python train.py --num_hidden_layers=16 --norm="layernorm" --rope_fraction=1.0 --qk_norm=false --init="uniform" --init_std_qkv=0.0213 --lr_head=0.00296 --decay_shape="linear" --final_lr_fraction=0.1 --max_seq_len=1024 --train_tokens=305100000 --max_steps=9311
Each number is 128 + 24 x the weight over its row's rms, rounded and kept within 0 to 255. Layers, rows and columns count from 0. Numbers have three digits each. The size before them is the row's rms in percent of the matrix's.

# layer 3 MLP up, 896x448, rms 0.0717, rows 723-829, columns 64-127
093:120097100162109093123106065104110108124112127117131114140119133153125122133139125110120108121166104112113161144177136092117162116135122133132175132132164106126126122094104157160134118103192145
107:130139166126149118127131088159127129139166125130117132153112151107179111123090176129106117131132142133161135132173111089159097096155132123153153194177138108158142076112184186144151158166104105
103:156101117112127124146147125093116133130130092108127092112165112152095114164129095147107141109076142160145179132133137078128157142113105102137131100113142106128119111083177118128124114120166163
096:195117128131146134151096173136111126145175174117114137128159146128130146116135131143128126134149122110134108088113202111083110114143151141118131087143092119130105142133149166189100126138149127
101:152118122151139115129111102100136135136127164162090125143091080124122104150056118107131102129148104104105130102150142109145070176102107154118138174163112157168151109171120159163132142120124106
103:112115110121140107164195092181124155129130117109109127098131122135138108111180191179109125116156166103150130134180155128106121123127108125153125133127156140138120123108110145138146158176170120
104:105106176155123122130105137101112077121137096131170133124123144117103140148149151125132133100138139125114121126145145145155168141139153107155123104120114144136149115110114099145095132125105102
100:129115136110178102146122146175117125156082122104118127156143115108107122159106104157127118132143127092112190060144146137121133097120116155115079100130141109090139096118155122114127097146134160
101:104120145114125115135090139168133067116141116098138140126131115142120067135154119102142134166164145159108136152143146147118125131089171132139114108100125115154093124188115114154146146139139135
100:119141147126126120157125100150184166112125122144090139130094154107132117129100152166102117125122123157120159164139102156136139125095104147160118118120135154137112108130108075116126107131138111
106:127140096129139171118144166087121121095138086092154146118126113118134127112137143110172114146069162103107140103133065109117141163099179132117122145158119128113184172135122126128073150140115104
103:119142168141108112119122153138127152128135134138121125104114111148116126129157137145119128148116098083126177093114119151142145141120093127146127119122118124142174090131098104120117092103188059
095:140139137104114138176126141164139119138133088104136154111094115121091126107065129124075139105126114162113141128095122096178115101149105159174100127107156119127133093117121104096140125101147121
105:151098092132110146103093149117122166124167166132129127132101119102119072098119126111112117122136143131153128131138153133162139163131097141127122196118129146124129121099105138119114143097137125
091:152169122115155145146142117083108164133170157137117162087115168110116115152147116136162151158146080113135152122128134139130090097126156089155128102106145127098150147103129129150126133124152069
103:136133111154138134106118086167127099143131110134134101111111143145169126101092123094148102145177115159137139164110113108122131145171173074179142105160163100144119104143125111124188133146141157
102:123098118097174145140102155184157117134110133147132131128119089109138100115131064074179129100104122162103132141131143159117133122131068127120138171131098097097119130076110112112134127097109103
098:159107125129129168143144166149138148161092135119147102127123170150087179122087118125109145152109147125115134124158147119127156111124125183139084098117117118088123099150092135134117124136178155
101:144087147136131142159135117148102100110118119043104119160100095144132106078099117101110117098148169075132131150152100133100129128057139161088111079170128120139094083111112138152163090098124159
104:103119152158156108103101065148147108109092082091123140111104101131118121113114098119131131125115131105124093110093136159138121120121155127168111085094157137129156159100121126128143093110139138
097:143135087095126122112104137141107126140099164093090128123106150129134139078118142113100122081099192125129085122106094073152135101134150117133123141169111100156103119146136088151176117115170147
102:148113139110144142125124133110153076128153137100126148130160102123157068146139123123113124123125141139099164127118115109159085136128160090125094137149138110166134170159086126086125087143092161
099:118090114109123154135136122184153152132178082106108153125138134162099132130124169137107129083102148109094150120125143139115133099194088084114121094183157112117131130095072136148121141139114151
095:100077151171130155082138142175176122142135138131135141132129142169090144166127141119122149102157093129141112117126132135129121125135099126140144122120118156163151096079138149127123189157073123
097:142139108133126141172125121105115149149141131125098172151149139152095090131142134121121107123100160118141134122120102136156155088152150146131157131088138147108121131138102089123089100129129121
105:065120152110129099141127132087119106125137146162083149136118117159100157150083167143155166123089134105125133122107114134144095110100135158174141122139166124144127134125149138114105151133091157
102:154138125108138128145156143111128120122118154137099186138108108128100159112159131163157112070136120124115167103102075117139129090118188086085151117125091112176061118104112074174118097113123092
106:127127163126131099133089107076147095130150150116135106117159104139118120133138108156170122139173144169112126100099118100111130145121132077123138125143118092138164127167115120136144107159128169
095:125145154175127112104108110104089094104092117190133154129122084161104063125145124143103115095102148124148114117146152116089092091068163114152116101118157147127154122151135156147111148109115106
101:133116143070161110105107159089111099134137109114115123147156124125144089131136105135135147141131143081159138141143157143151162128140147098117122137129122120157152174129121125130099136144126090
102:154138197136165144086145140154126112125105133118117106114130140180105088116096113098170144111143095174138134144146145099105068128102140156120129099130141179140136155130132162126143141116135089
097:121107144129164111146178116119146132179100127135098176163094115107152114113093149156143070093114129174160130122090129128126121104129124170136159126169141106119133120179121111164139150120081182
094:086127094155124155124123139155164207139080114109177120134122107145143110079095118155139154135151123141130098140125142123098114164122133148131144143116076128177137116112103141119146110149119182
094:125098157095137130131141092132115162121153100140084120144135204107153120109129138084160100126172144123082089098101177086130103144118099116117101098168096128160134094164116121175121171130131126
093:151141138137162131164124148145131114119181117129061198078127103139094152135111128148146141136101138133117146117110125149131123123092094098121116101136112104101150087067124153151119178102124089
101:123138072125152131135118117138147089121152117110139131129111117140132125180137168138134140139132135130120174142133139123138138123074156136131165107164138154136119111145099172148153094138143166
105:148093104111129103141176183163142130146112065105126084118115102140183147107122153162089101120126072103156143150110128072097158138132091143092146144155098106153126112097157111181142126106157086
095:160150122172126111185088086137142150149139121139157123140143137143079124116110142133095136129106105129132131107083095148127142170209131123117110120196127117152118126148142131120138133083146162
100:100121115153144150079139090113148120121166118117118144111136091146164094116127189122134140106136169134155128122128155118139107112131097117141164128163134125088101096201122120120116104143191154
103:115105172152125136110100135134149138169094172139131126146108082140144141097129128124109122138129128113097121124142142123129156108141124107133135104106135144109163173180144180131128175132153094
104:111116109116164135168159138108139092139129137161076193096179130163109103107128141104127166137118110115164171113136110125126138128106149156151127098127152090111098146155130103127089142140116098
104:151113121145102148137150148098097111102081140081130146087096157136123143128122102098115117146147145100125127120110108118143147088168129110113153120117143113164118104158097092114090133155143183
099:171141130115118161077121163138112149135121124144101157107133135085118154154126118130110128079123163098079160127130099103156138134111154157160134162195136138137119116122149169092119146073126108
095:116082115145150118111157127123157164121127124111132137170135105144100152120117123171132102078198136089133139146074128109102146138106109129165168073145098139138096146139090123123128105116116100
103:159139096100089114119129138135129111147107134109092117158105106111092136145136152137129102103127110102177149098160126124134117114132137168120090143177119111113111163146162138144144109122146139
093:155120130145074122129126131156101111109132115089148155107145123149104104144090173156132106085103181155148139091094138141105136109140158144137125106149108135104117163115113141133148127138186116
097:128117170161125114131160107138104133153086123088152128093129140150161176174164127139097126153141092114135132090145120095141129110131133147118155102117083125114140168128095117150165130139140144
097:148127149132130117162129125112128087119137139114115120104116114152113144126101155157184130139139074149078139080142152135102103136065142131144173121066130150124123156122159124110134128177157170
100:152150182176131147111119129147132075150129119139120148132129154114153164107145155118083135117126128126129153099131120131067141121092153116111106150174135090148074118107125117115111123129126149
099:159125127153143113115152150106125116139137157163115101109127153144066133175133125143165135144142143128133093121172150102141146113139120100155130099109136151142133138101130167124138121130117062
102:151111151138138116113166131079128120144129113164088145137114119110136156115115085150153110115094117133135116137137093144190127140117125128150133131082148090106095135133096147098153140157160096
103:119126117153110136108106129100118132128112114132178173132111182106125105143132111158149124135106078093092150085105139135160110170156140112144105102134126135150131135121147127090163124161124145
101:100141114149172087134111107136157094128151132104134121146125127153127121141108131173138184090105146122097143144106110167133124129150143126132046128083138136138142119099101120166114152146173127
100:163105156092080138153160165149128140099092122126148114132145152131104123168109146123116141092163108122101108118196162131108135161095116127205145124105103135112103111091121111130128121153146148
092:150164142104109105160111163114112133077107141120114136133064129180142168109091159152132126138163140123075122145111092138167091152129119065112119126127095106194131102130129132105120150133122101
095:127135140135160150123097125153084147123146131166112132120148140118173110129121111129122150140124078120118118145173130148092142137137106130135151131135138121137187127101126127146121147118137112
104:170151128153144084102159128131118140166111129156114129144124105131109116109173121113162110113110092121157125138121113156165116147141133146112107135139129178146095104148135083143108138114150159
095:109170097142168131138120112114080138127157132137143113155098120155125094170156088143156138114156150130120113131141109151131119117101129118077089181099121159142130186213130119076110089140143138
097:088160151135106129123151146124190161095122131131108164127103146141114114158163125120148139133093106124117121091107145157115148155178129127120119108125118124098159109150080106112073124178067107
094:164195127140137130143163165148096130110072157181121136114122127164157108135095146134101140108161123158146127155069101137103139121122144082134159123105176155140142131110134112101126149134107080
103:111128105145173101116100076132073153142089182129132134143186174099159126178144157123148134129159084090139105107123133168092132147099100121153147185133109125118127134117114132138123140089132106
093:137129082077067122188145105108172114131105063107119145118140097145080183097127144104135106126069127142139139158130086142164117152134165118113115126106110158114130129094125128128137146107119194
097:123106167115140112142123139136102159126124152131097133148116093146104074143108113145132101157135081111145121127119106101121107085085137151149125126148130130165123122124133174132146150149106137
103:131145131118109100122167148142083118116091162118117158114147174111125142140145114159117098145151114140121140145124122066130145163125163124201139129149169122167110189141132113133182135155140155
102:097132131137102089043130140167140153139120144127083135090112103189150161152147150093096160131132155121105129070106128122156164122117104140132153083131169151094128125168152102151161142156098093
101:105131131121154117137084149109142149128124174118118141168188128143131135056123107138110145139137090132105137124102103113092168126147122120119101101127127120138125142096113088101113082112103116
097:136174152154130130128168140073110165189142155142095078110148114139103158098137145137165116134111124091131125143124093098091112105122190117130118131111114105145166100121121137125135118132103103
100:146146123114150101125129114125176118162149144123117138100111088118132138113117127123171141115139113082120122095128159141167174105157153134123130151169116138162102137130120122136110097101136143
107:123159096114157095110072097142117067105099143128120162144160150098142134130096139123101160134093096123139149163132159128100107111082160136142117115135130155145140167135182214136167078125116145
106:142148141109140101086120165136080071056157140159109135120125179114114122143105160114151115119113104107072094094144114096157141108132146101127138131087107106144106141143159195166159112160143105
100:074119122120144107116150101182157136130128126100161102141111120127091107160086144081098134160124130109138142102130124114123111108141093074113163084149106174156173128173132137070100160129143131
101:142177115121153184135136134116114126141157112143117133111114138142086149129152134131088094119083112083132101120077110118132116131108122124161095188144159107095140143174121120138124143101088134
102:143091134124147120132126128126153165135125114144155140132107130100171115113103120116106130115136111078103139072115117143115118107103131152167138100137126181151105117096140113160155091102124146
101:090133147149176128099151127139119136186130159149122123130152127126087119180169148136157112103100111098161082094126119133102144136106133104117100124147126098138138064147121154112171116106138167
098:166153111151156121116135154116132123147137144122108122121065127118143133139129131129132107139117124139129117129147129146149092128087137138162164126123097153137128149122165142146111136118193103
097:129139162108131100175124138137113161176132110123151109121156145122099103122120116128119123145117110124153133111145134120122172138093117104122167061108114143177138072153137164105135152116105140
097:098152203100133126143138128181071138106128101119097135134149132130090126091117130152135132123162126126109150114111114152133148150124149170128142129129150140091132107148146105165134129146159178
104:112140112158120118151131096119123115121140125119095136138111140115112129105130080125121143132131104108122123113142132182128160112110158157103136109084137137122120105150150106116139182185138118
095:098119136135098128104138136106148093107111129159110123151162137145145153185159102129111121138132155134130144147142125122162151125127159094148091103109158124115200185137134148151119133113112105
093:115100113144126115121099154098088140124169086081126141150137138127122102135164144106147164118131126142127122115148124103075087103172094165188108143117130123122097153145142089139165126134155121
100:120151126147123131142128124097107124123163124124173112142155142145084107078146143112151156102138102126110157133145155171158121124138132131147152114180128124173102058098152103146136140093161165
098:136111179103118171143114137117141149138120115137141134113134172149078117062117116149149119144122127142131098154127155102175104149132143119130157100116105107157182128094148151150142132150113148
096:134121120114103114135136134114124140117157156130154113130126115162143122141114101137117115087137080091139124125098176128125115102117066109154118083121132146130154103128179128183132131097115112
091:110149144141115178118146127123150131171131123117138124094149119107140132142114097171177061165082122119092170145105097113182144161132162127146130121137094148174133081147104137139146142137112114
096:143125084134106101115129157116118149130131111120092082157125131098113088119158149148162146138115094122119150116104111113115136123113112099149126162099137139101115059150137130087124129179146150
097:125124086121166162121099105149133137111116113117162094119135116107131159167088110171162140148121155136170146137153077114081129150119095117142130111090122136108120121114075138138143152153118132
099:167115131176124150083063122171110076135119161122124143169130109170139120115134124129114115157119125116135154110123143162104094136100104072160111123116100097127153131109119105156163118094142158
098:069118153167130103124137125146142129178120167161154160135127151158112127138118105111137116124119085100157124128153122097108133118116135099110151119113068136076132119102103079206120121119148098
106:172098161152144174145187155082154093136117141103161139122162134156127133117123176134116151123104169120117133153146139129115124117082170157134138146145125128137137114147167123137134109129119165
107:167158096125158106110189137111107135134134161179124137111134134142128113115132119158143144123117101148152188095095087083143144126156161140124159142127151148122183133116155133151112113104138124
104:131077140095140119090130120115110126143117158162157113132127141117110123173103116122133131088108100103160134092159163166135088096141162107063094134092159130109127122110104084088118127134115148
102:147074137109099112102120139132143166132104084103176118140131138141097099142130117121104136116143107148063110141126106175096134095121163129113151146096122066100126148139085155086129107148114104
093:123115160102097120174115128071114128127149140160107148132109118108100168154110113151065123148139155128146133148149117127161120123139099140180087124130139116139118150145103097125151099131128128
096:117119123103106143153106140140124113141131157139167124117132104119117155130176183100114158092133117096097064140159149123146145115128133148134164094146160121111122133103163142110142161123126129
103:141107170150110146147079159106112140140107103116132146080148129119130078097133153091146133091100138131153089127130088126178140116104188108106137119174162114158127137117205109109131110127096129
105:150147075117122136115156115156161077111143121114118150170109149127142127143130126145144145150109141142124139129103159149126130119151108102109148185161102110110093104144119132111122087127152110
097:123127174151141139136141149152112120134140152129192087099107150117131146161102150115148132125151109185144117133130116167128114146156109106158117138135123131110136117145108120130152060153147131
108:131154143179101073149129157147133155145096133131110115132058105088158072093100122098129126137116125103076095119143141146149125114202180111092142115122099159133142114109141179109149150128137090
094:123161108139171121103133117130088099135110163125109102137114133123115124114133129159084140193124116127152107122144144126179128120053147151100146144112120145113133141100094127122125134154135107
098:097134131117134169076122172128129114110146080111127109117114087147139114141095116139160153090149163112130108134111122104150128114139122106143144065124162104106091136134128140143129130132121154
098:098132155090118144117142130123111130114126095075146122113110071152146110127127143135103133159114176149106149110122150101165074127110106112135143161176174122109184140127142137153123174133159138
103:109121077097156105133117162103149136111137150151101150143118159124137126133172141135164098164134142124083190081117109102122099119142156159116106117133140121101143169097158115123131122101111150
100:144113140118126139081101160118159115086145140134110100093132113155101155145143174127115130132142156144140112074133141126103119126128120122138139154150161140145154146172135113141120159117098112
099:105108132118156127079147173087141152131137149159125128124153085144136157128125130125135151150126131139131153128121132110143138148131118105103080139123151113129148136133168175125079135114159096
101:142163133143174150158140130130141109108107138132134114146081134138142149144077149181127162099146116079064115145100115105122124103132177085135122140112151114186119065098092157159132153122117117
113:133107133133128084085116143106088151138135122120137111153129168130080147142110128197148157129107134149131153100114122105120195126104159114148131135137154147110115121136166169089101137112175126
096:172123115163134116160139137124116115133143105102121130123111151143095139112155191134119084148174154141131169146128120131186109140084115159161091103121115107194106138116170142123113133153120127
# layer 3 MLP down (transposed), 896x448, rms 0.0717, rows 723-829, columns 64-127
090:125152128111122153119126156156107134108125135145089112117161157108099086173110095166125146164102121120165085131122078140153110104111128064114090098107121124138117125166113113157146129159076114
110:139113107099116181146124119160166107150170096154137099124126111150131119159124128179100120173118150111120117150129149119135152137131120147106110110123095093141142112128105092103129132096127168
091:121098112149115182070111125096148118149134129139104130119118099128173142102104142150159129138160106104200147166134187138146125101141104167155094123158104097117122143142136148083150182117151125
099:128136092127125113124135084150100113102100169123133101083113103075117143138108115109152062146144130132146124130129110164116130096154082071101098110129148168115141099173103118142158131140124132
104:197131108156130102145128136118138083106138145123149091159128102168129150143163102152110111135124133155112122191176181155083143124141140147130131149149111081116145169131128063116098114167132129
100:100139132174118205151137111145140124099118146124102116145138159147127130112125139154164085142125164129141130121099161148142092123104151163127162107139184154149156138140120145171156168144133112
105:128122162115123150116147135082110118089104112105118119105157135141144156090118144135147091142163159104115103131107117130087121126106148119098119105177099103182152165128151106160130134167076104
103:139124131143090096116108083123142134092101155089172136121127094140089117116135119175114129102120139125165150104118142149138156131115154099139145099125130128138133107172144123082121154105139108
099:123112159120148116127112128119153177074131097150134160161159150086165143137102144144106125103135125095137118088117104129194134126149107148097163116130132118102121116095178155117125161105142140
097:117180131106180131138167137106143146121101137136132165129153091128118137128118100160134148133156141143097190114126156120141101165143146094109126159134129080124093126115099167127167095098176131
107:084126086116150113117138153158128121113161115181154129112133143148118127135155127102153092074110151128141154115121098129087106105146072143138141159149089123083136097120147142140146146153157107
093:112133150100125074146114121166111118110165117066122106135110120097122148124181136133110117127117126147170138129156113119148190112137111129111123094110124106135102091117096115116139133145144114
095:092109111128166090099111114134106131128130136157120096099135175082119135154127152143141133107079121134150114164152180147133149131188174163111142098138144133137141141133141142107136137087138144
106:088145101145086089178125116123133193099160107136162104088114090140110155119111066152171085095135090110106111174116128117117129093140125132110091138151142152131093160078110078111132096129111146
091:084134127119128121103136144124120152178142114099123092113114112162143133121138147108092109157155144161125129179114120122106133151169132183173100132147162139097127133131136138141111129094116131
102:105125109099120133098126139139092101118141103110126108153096193098114133163135213132135121147127169133132146147104108101112131096124141119141108119109107119122116152100102175127115105096103109
104:162145110100097158121132141103107104163102092119126060164105147165160140136124123157122115106124147136101160129129155143111144150169099152106129172158121141106097116138162090141089122117141123
102:177126156152111112093133195151121135133108140139161168141104159126098077132141103163143160158111089138127178142110088141122089094170144116144107127099188081098171109121138130139155113137159144
098:105095132151133148137090114102133122090123099128122143159119095125120133086145165093099127092125126106133108117100093130057147146139116100120137123095153141129130102123150126126135123134096095
101:148102127146119146116128114127153149112098121120118091125104128129155115145155128147157119102160156170118180097134109173117155130120102117117152133088154130129126138140090117166192125098112132
099:106115122112131112117138109158160136144143123114140152132125095159121153126173128145141145144140124144158083149130133124138142122098118100150113125122157137113134155140126096133126139144107075
097:124130122099162155111113101124121130136128098156102135190112148171128098137101118125104126156114143164133147113119174141108082138120121122126098131110130168078125151144175123192133159120093176
099:116113136132106145121084115135121110134163126139132123174148116138165148082155142067128155098112116142167126156165103137125135144107103134093167085149124164128108110109098182169123160134139149
102:102114108110163111181118122127116088124155148141107168122185190156142139077136116105166126127146113135089124147113118149123165104137143107119138112115166093109119118149138155117118099191176143
089:129180114084136117159138124094142137119140096137121130125152142150112115168127137155090101133122150066155113151137089090079139108149134137121154127137139161102095108083134139146149122150108111
109:159096146087128108113137139147140128103132108154137132145123090136092101124165127144156108090085141156149122132135083121138138101138157093133114144089139117098130134134159092147122123119118131
093:124166125103134148138103123114124127125102117143131119139112153161123114102129106144122125126122106118138151118131107158158159157104129091123123119095108157139141137122135134113107112089122106
098:106121135145184131075106115153119138151098136156093118174115137126102129131117122150123120144092143106099150092105112137077143131084115127122115117082148103157132110156155144149145103138140150
096:150197117134130127073113163123125146121170123156124133125129098120104152145166120096128114129114126142123091122138117100130123149137134135123103141163125101128124125161147174187120075133124143
101:104143147088145113137151140129132127177139140154161100162129142162108115114124126166106113163127103129129147111158092149149122162153139150136098157149145160103107085130108120139105091117129182
104:120102134108169105094137138094165102158110119131124102124135097143133108120137107133156178119142139126147109102108118114167025138103099128136143122119152181131133089092113156125098086133114122
096:137161118122131151197122147131176167110123115114120133074136180127127101180131100144135081116109141145141139148085089123114138083123123144151155128155188122133126119169134147093156083095115080
097:109131127149129146132149160116137122090094104097136095164114115150127151148135128113126053112145133133173113156107159121089128152154149147118157121128129112169142078150127123136116143123125140
092:162109114147164100160115119143128111133109135133135121140117135121146107124127109133134135140141126109137128092117141157111166119134135128102157105122110132127170115144125116119150135147185114
091:098111103098148131121173188110111166105072123130171097113141132130132127124159151115138082136156122138165116124132108115110132106165124116113161100136153121106126133123126127119129114158123153
095:146109125157143134122160110092149162133098114136134107145143136146126137150131109097111132125142109170110111144114143076128131174111118158145109153168120138096120120138118161132120112133152160
108:119134098159141102100150190133116122146102093136111110126146094135153127161131108153117109155162149097144132116112101128135135105075101111119137127088127175150119110124131118088128100119137155
093:111143129115110139138114136119113137109101157114139131114103107161141082130134149138095132172151155091135123097148113148128117159168090128096090125133106102158129114105190136110100078110116086
097:125161163116125126082132148094158163146128117148069140124108124168142134124137093121109173118079157124123120148158144101171134163110119118161072133155145141104085132118130158099147112156138146
104:126153112091139128145158132106091075108140111092148166106120098171124144149160144111096104131174146111153163100118130123082087119145122122132118154113113114108138130121174132137120140175162104
109:124132123122084133080138114179126110140151129089132156150146136094099088096117055118168180106141154124142170096124147179124105148115116164102138124142134082126155141101089132130081124135132156
098:153135139087131125098151143107107172184149135135103132137124141093133041111084182134173153100127155146117126145105129119146136132132105126106086085150117134181124149137129080115094102130107099
101:135075114154112147140139141110144116129107159110162131135124111137134109110180104169070158104147126138123122090148129103101155130138110121129137131112158072112148107094146116122110168142200138
090:127143188135149156168167122095092132134133135123133106094121115125095175127112086140124141168126105150138140129079142109148132136104139155141143101132115157150124144115154134130082105106132098
108:133119136100143112148132130124117104116098158143168181112130128131122148128139092129164127122120085139139130158097146111152141110120106145158100095169144130144184137133157099148117101099120116
096:119131134115163132137142150141137158133128089145109127135136154147131099149090121147129139154116123122115138171157150157158085143135105155112177127133155123148158102165122110099151104130140119
097:119058130124125137103093113126195129156124182141142184138147135161109125126151158074130097118116127112117131151142112113106191148127135125103110113137131175096101148133105135150152115168175129
099:148100168107140109104130144087134118183139137146141118132148087073153175149111101134110125136129102134126141203143125110143141099121133132149121132118161138140126138153160126106100153160120160
103:128143134106136133101119076138176097129102123122134130121096117100130177114103143144163151152096129148108129121128130103134143126141124125122106185130102097142123134160167127137107165123095152
096:106133120145140199105145106106125121099155120125123083126107128111168103134063120124116167138113143101106157121165162130163121088142145086149101134116108107143129089124136065150145137088092131
100:153113085125144159159128122109161122100145143164096163094130094126115149117127120124106164152148158111133090109133130145117091111153139094115123140135135108165129092133112088131135129106097095
112:133138118112141103109131143139131143095122117128111126132124150108097133107146097167102139098137156122122134109076123106171124132083118114149155112105127171097129132142134184100101119168093113
110:125136124141132114126147100128146141166187118101085163130147105110117127134111148161125130132073074117096104153111139099128134112191110145083119142101149122092138111131137115147144140138132125
103:130139130127161108126114105117139147134129121095143150166079122094086121119142110138114103134093119123120090118109127134119163128146128151075129115121121075088119130182087125093131120121134091
092:140154127126116147128168128131158147131113121117151115124146099118128102130137127198154123144154120137090149095172109149170140070151148126095164132123149102118108122113117159127123110098159121
089:121138117120114148142145142129142134124148144120132121133130161149140102116149116141119071119141100121142160142157113135214159126094187103133119097128129135118197132129177150130132114112138187
099:105107138179083134070110156110138148181115114109146139135131095100134123117168152143124107110105098128130135135137082164136106149157177103160143119151140102164153096174096096092117115128139129
099:132136107086091108074111122130142105192112125155127153116151136167143127116096110085097110145137129157124090127157151093082157145141146154167114084113115105144097142143098121143152139098115145
096:120110138170105148141078132097140136147145142113121104133129146108160127098121159125166154115122138147161151158148100124117123125097124169143148115061132125119142129162128124103103153101108144
098:130151113090124150111133110109134146114156164105125087130132146125140140114133096128133134103116148095140125140136154125108129104122116120109126097085107122151117138129086124131106163096106148
099:143114096132133137101173133120153131086145145096154136116131125174108144111149151109113138105168182137142174152118105132143114115097140140129140114178131096139099141166112125149162097109103124
086:121142168140121134087141186137091149127142100125124119124132140109203131098137133170106164144137117090118142122152134108143109123089121170118114096161106097117098163139149140122118088129164147
097:127132124114155083121119105115166117154123142102106136123063135176183150138108113156150140091122116122148121110138153105143113118172123101084130137149184133154127138114089103086151099162086137
107:135161125159129098128159101099066149116143113167155133086150180170131142120137113154115112150111080173077177082170113142142096150104142123168124136141154123176151146121107135155146142088108127
108:136133170117145126144091174132119122135123127134141135144123144132125158129133134136133119144121112116102157126112118124133138133152117140148195118105161124150117129101135101150133127130148143
098:133106127187116138168119138130139109131110087133109090155089161142113120131125112094133098132120172109126155127084111114098139180103127110131154082145138092096127104084138133119147111107137113
090:135112085128160124122172119162188138154147134107166158112141135144084135123147150100129140143141097147115110116092119153126101121108134141120117136149149104157176125117132159125097145122106165
095:091155145123129172183116145104129153124160127122095074125099108082134114119167133073102097169140077107118133164101151168086099109075123125108127140157116107142120115142148145162099129179143134
105:114137137122148089140124138165140109101148120134162132125111117160128117129102100129157100129188151088180124134119136144150137115081183138124144077141102124173132133149145152152149179106094134
101:122151158121140088124149151118124109152152132138086147144156136111119107147059145115122146132086133129102132114144136099127146147139109150131117113114094123114113159101174147146077115128100129
106:111109180163071149150119140107121122122145129142169126118158159109107094118129130082140136124146116121087137144140129076110097132100156147117144142104151148158108124135064124149166158117132123
100:100140106167163183138130071155098177167118125112124147159081119125146143167104140144131064129138144117105123174107153082145166139107130143161133183158146110122118125148165087137134141135098118
097:093175150128155156168141110081119136106132145122132120142159154108118147111144112135117084142142113130101180101119095123139160140118167093133151137116127138079148114101117184126096100129153080
093:133151099109145140156183129088091114127109143109127137154113132160114116124119157146146116148078198137074081163129126098141123092097135159132098120126145114150129143093135135163120138081158154
097:132101135126171158091100110155111134152164154119089073112155157134116103079145179109143193131138146117142171126122120161108100135131126109148140137113174156116132079079138099150122137128100119
094:177133143148119116185127081177154145131104194113127132108135164145082125141126129156163125102134150122142091064148152146128150113129126099083137124166142200148110114146129093124169135137096128
102:125131112120161134113147160172102118135140144093102132125096166112125105123129113147092079147117125136131121103111133137124165118151103150148146126162142157060124132142152155127116150143130083
101:121166124160099141135159133127165181112124069151144162129127121099108157139060112101121097135154096142121130093149110126114114130124178106103120122128143136171103124165129106108124097141125147
097:141112101129153180116083159128138103136141125135103106126110127092131098168108107138112119166123146099091135146092140149135140127134113126104141112118141134187135101132090119093100126091139148
089:158121117090128136109169123177129105134111101149134122153132065157154137121103113114096111114149162144078156104161155149131118093170154115135161129108141136148144123111117130127098132115111142
099:166147098136105155125070115103162101154131136140175152183128137150126132134138111125125136158167131110109112121130132109132153123116109142137106150128161116136138139158127125110122137112132156
094:125122072098133100087158138113107159121140144111168103144143081212154094055153132058141143145132109120102150126101133139141138119123122103115111174098139123126097150133122152108107106118154154
099:117139109157151148118110163104113103129126137134146130143179138113120140140171122126136158120129138148139162120103102154132123132129134098119109127091129084124114146138140190159129123153149128
090:122161188133116099144161165116117089127127142120140149123109130142147133187170107112174158104108143106135134177130137131138119075110190136135109116124111162125141131158097167134104150124121159
103:125110121160112156163166128102142094135151109140112125120125120130074137118124116135116151139151118159174135125115126106149107133115164124118145170118098129185145145116114166126101123106151132
096:162126151157121153151114118147094166159118122102124140131145115115149158100126114150083148148132107150115058115090105101076116123145130132140109121143177137107112131137110096097140132097151115
096:108119131110155152135106107081179127063102133132150122166109138148131077129123134097154074140161117074185133159102123157157129101116108159131085072097149126105113149155111160130157132085181153
095:131123149156162169103119124137136155098139156108097102128136143109147141138089158092158165157149135135131120149107113131160126102132108125151138124140132132131096148112159127123183157166178157
108:142084173120138144145147121121123158109101120117131168176135121140123145121152138130151150132121112139130147102129150172123111091123168145136135103110166138117095089160145098138155113157140142
103:138129173118121118115139157139129131085140161144149137138136115130139140174144155123117142120158098114144110121129127114101096162134125144133156130125144133124120161146131123080178142153168135
100:095117155118096098140124130160148138118156134137124115115142122115146083129141123136129133120152140140135131129105159128124148160143142158055059123165088089177083118127136094146149113127133165
095:085144108121168145111151124121138110125148098153148126090133138126121058126094132134124119136149117146150107128126158131169148144106133074107138106118148111162128114138181101170149156150163146
100:105111139089122139101146154102114151125109124115158112107142122094136095102125138146093135130147099130177101133160125105177099149116103134117103160176183105104135086168070075093125087153132129
091:103122120145132107148094177094157101137147153118119120184130106138082124089134154148110146151114104136132113112141124138116142113162149139088141089110110118116130165120126112158141128138164157
101:117120172111092130132114147181132105124112106091101148071125134145143132127139118091162123113151154091126097118109141103152117123143132111160149126114166118135086120128104188157093104130160162
107:169133104106151113155126139087138122126097084137148112081152130153123094110093151120109107109150135098092189125110091085123137083145086099165130146178106121148120139106121131148142108139139120
091:128154121143126118186141111148147091141151146123114105154116103133091076059175158114127135140110098096078101131154087113121103126090125121126144145174116104125128159125091108101134107108110135
111:111112106128120146155104179154104137141133137134103195135118115136089156139109114130104132129134138120090171121109144124136148158116099153115082142114127119114082126145113150131141140116112144
097:126127087109125153139162098126136108133156151069102168176104095129127120124129128124122182160135069174159158078168148091081111116136173113117152154134192155117167144114124091161099101169157134
105:134129096135129113126134086143106134125148060103133163123098102129115142133083123137165123175139108121138069146111148132126169132130171133105135091140118110185065149081130106107116092147116156
093:144152112133115126117118145152115159140119171164123145106099179115113108119118120124168107127127118146162101110118126133129104125100086153084144108099111135115100107100104097112149154155151079
104:107127125148086107099140106137124136149123110112154130135129113101145135133118121112118135074107143147158092123120123147123113135142109119130089170126144148152101111147097111117131104167167123
101:098148141152145162112119115100108157134142110184141146143099169179191187117106131105122111083138150122164114149155154149126160113142118143117136129136162149136151134142111126114096150139116114
101:130120147122113135121136127147155148157117092094153131116077161146106125109163146108147119163141114127113108108140095116180103081129148103146143111129163087159112130140064115125119089123133132
109:146105107089129091085118144136141166114106143169118122135186122111133099155135140151130167112146133132117117105100194145117128112102153113129146165145141112172118111065085126122118106137113161
113:107126102113216142098170139133143145135100115134119123138142134130094114128148119146151134121087137144100164155117125125125095153141144142128100139117126119176168132091170108139137185123169112
097:147151162114131173151146126096151143130104129149109110182092104178149154144120153149126114114111102127159114079148114104097073093129158111091136179163127109120086127120099134187141096164141139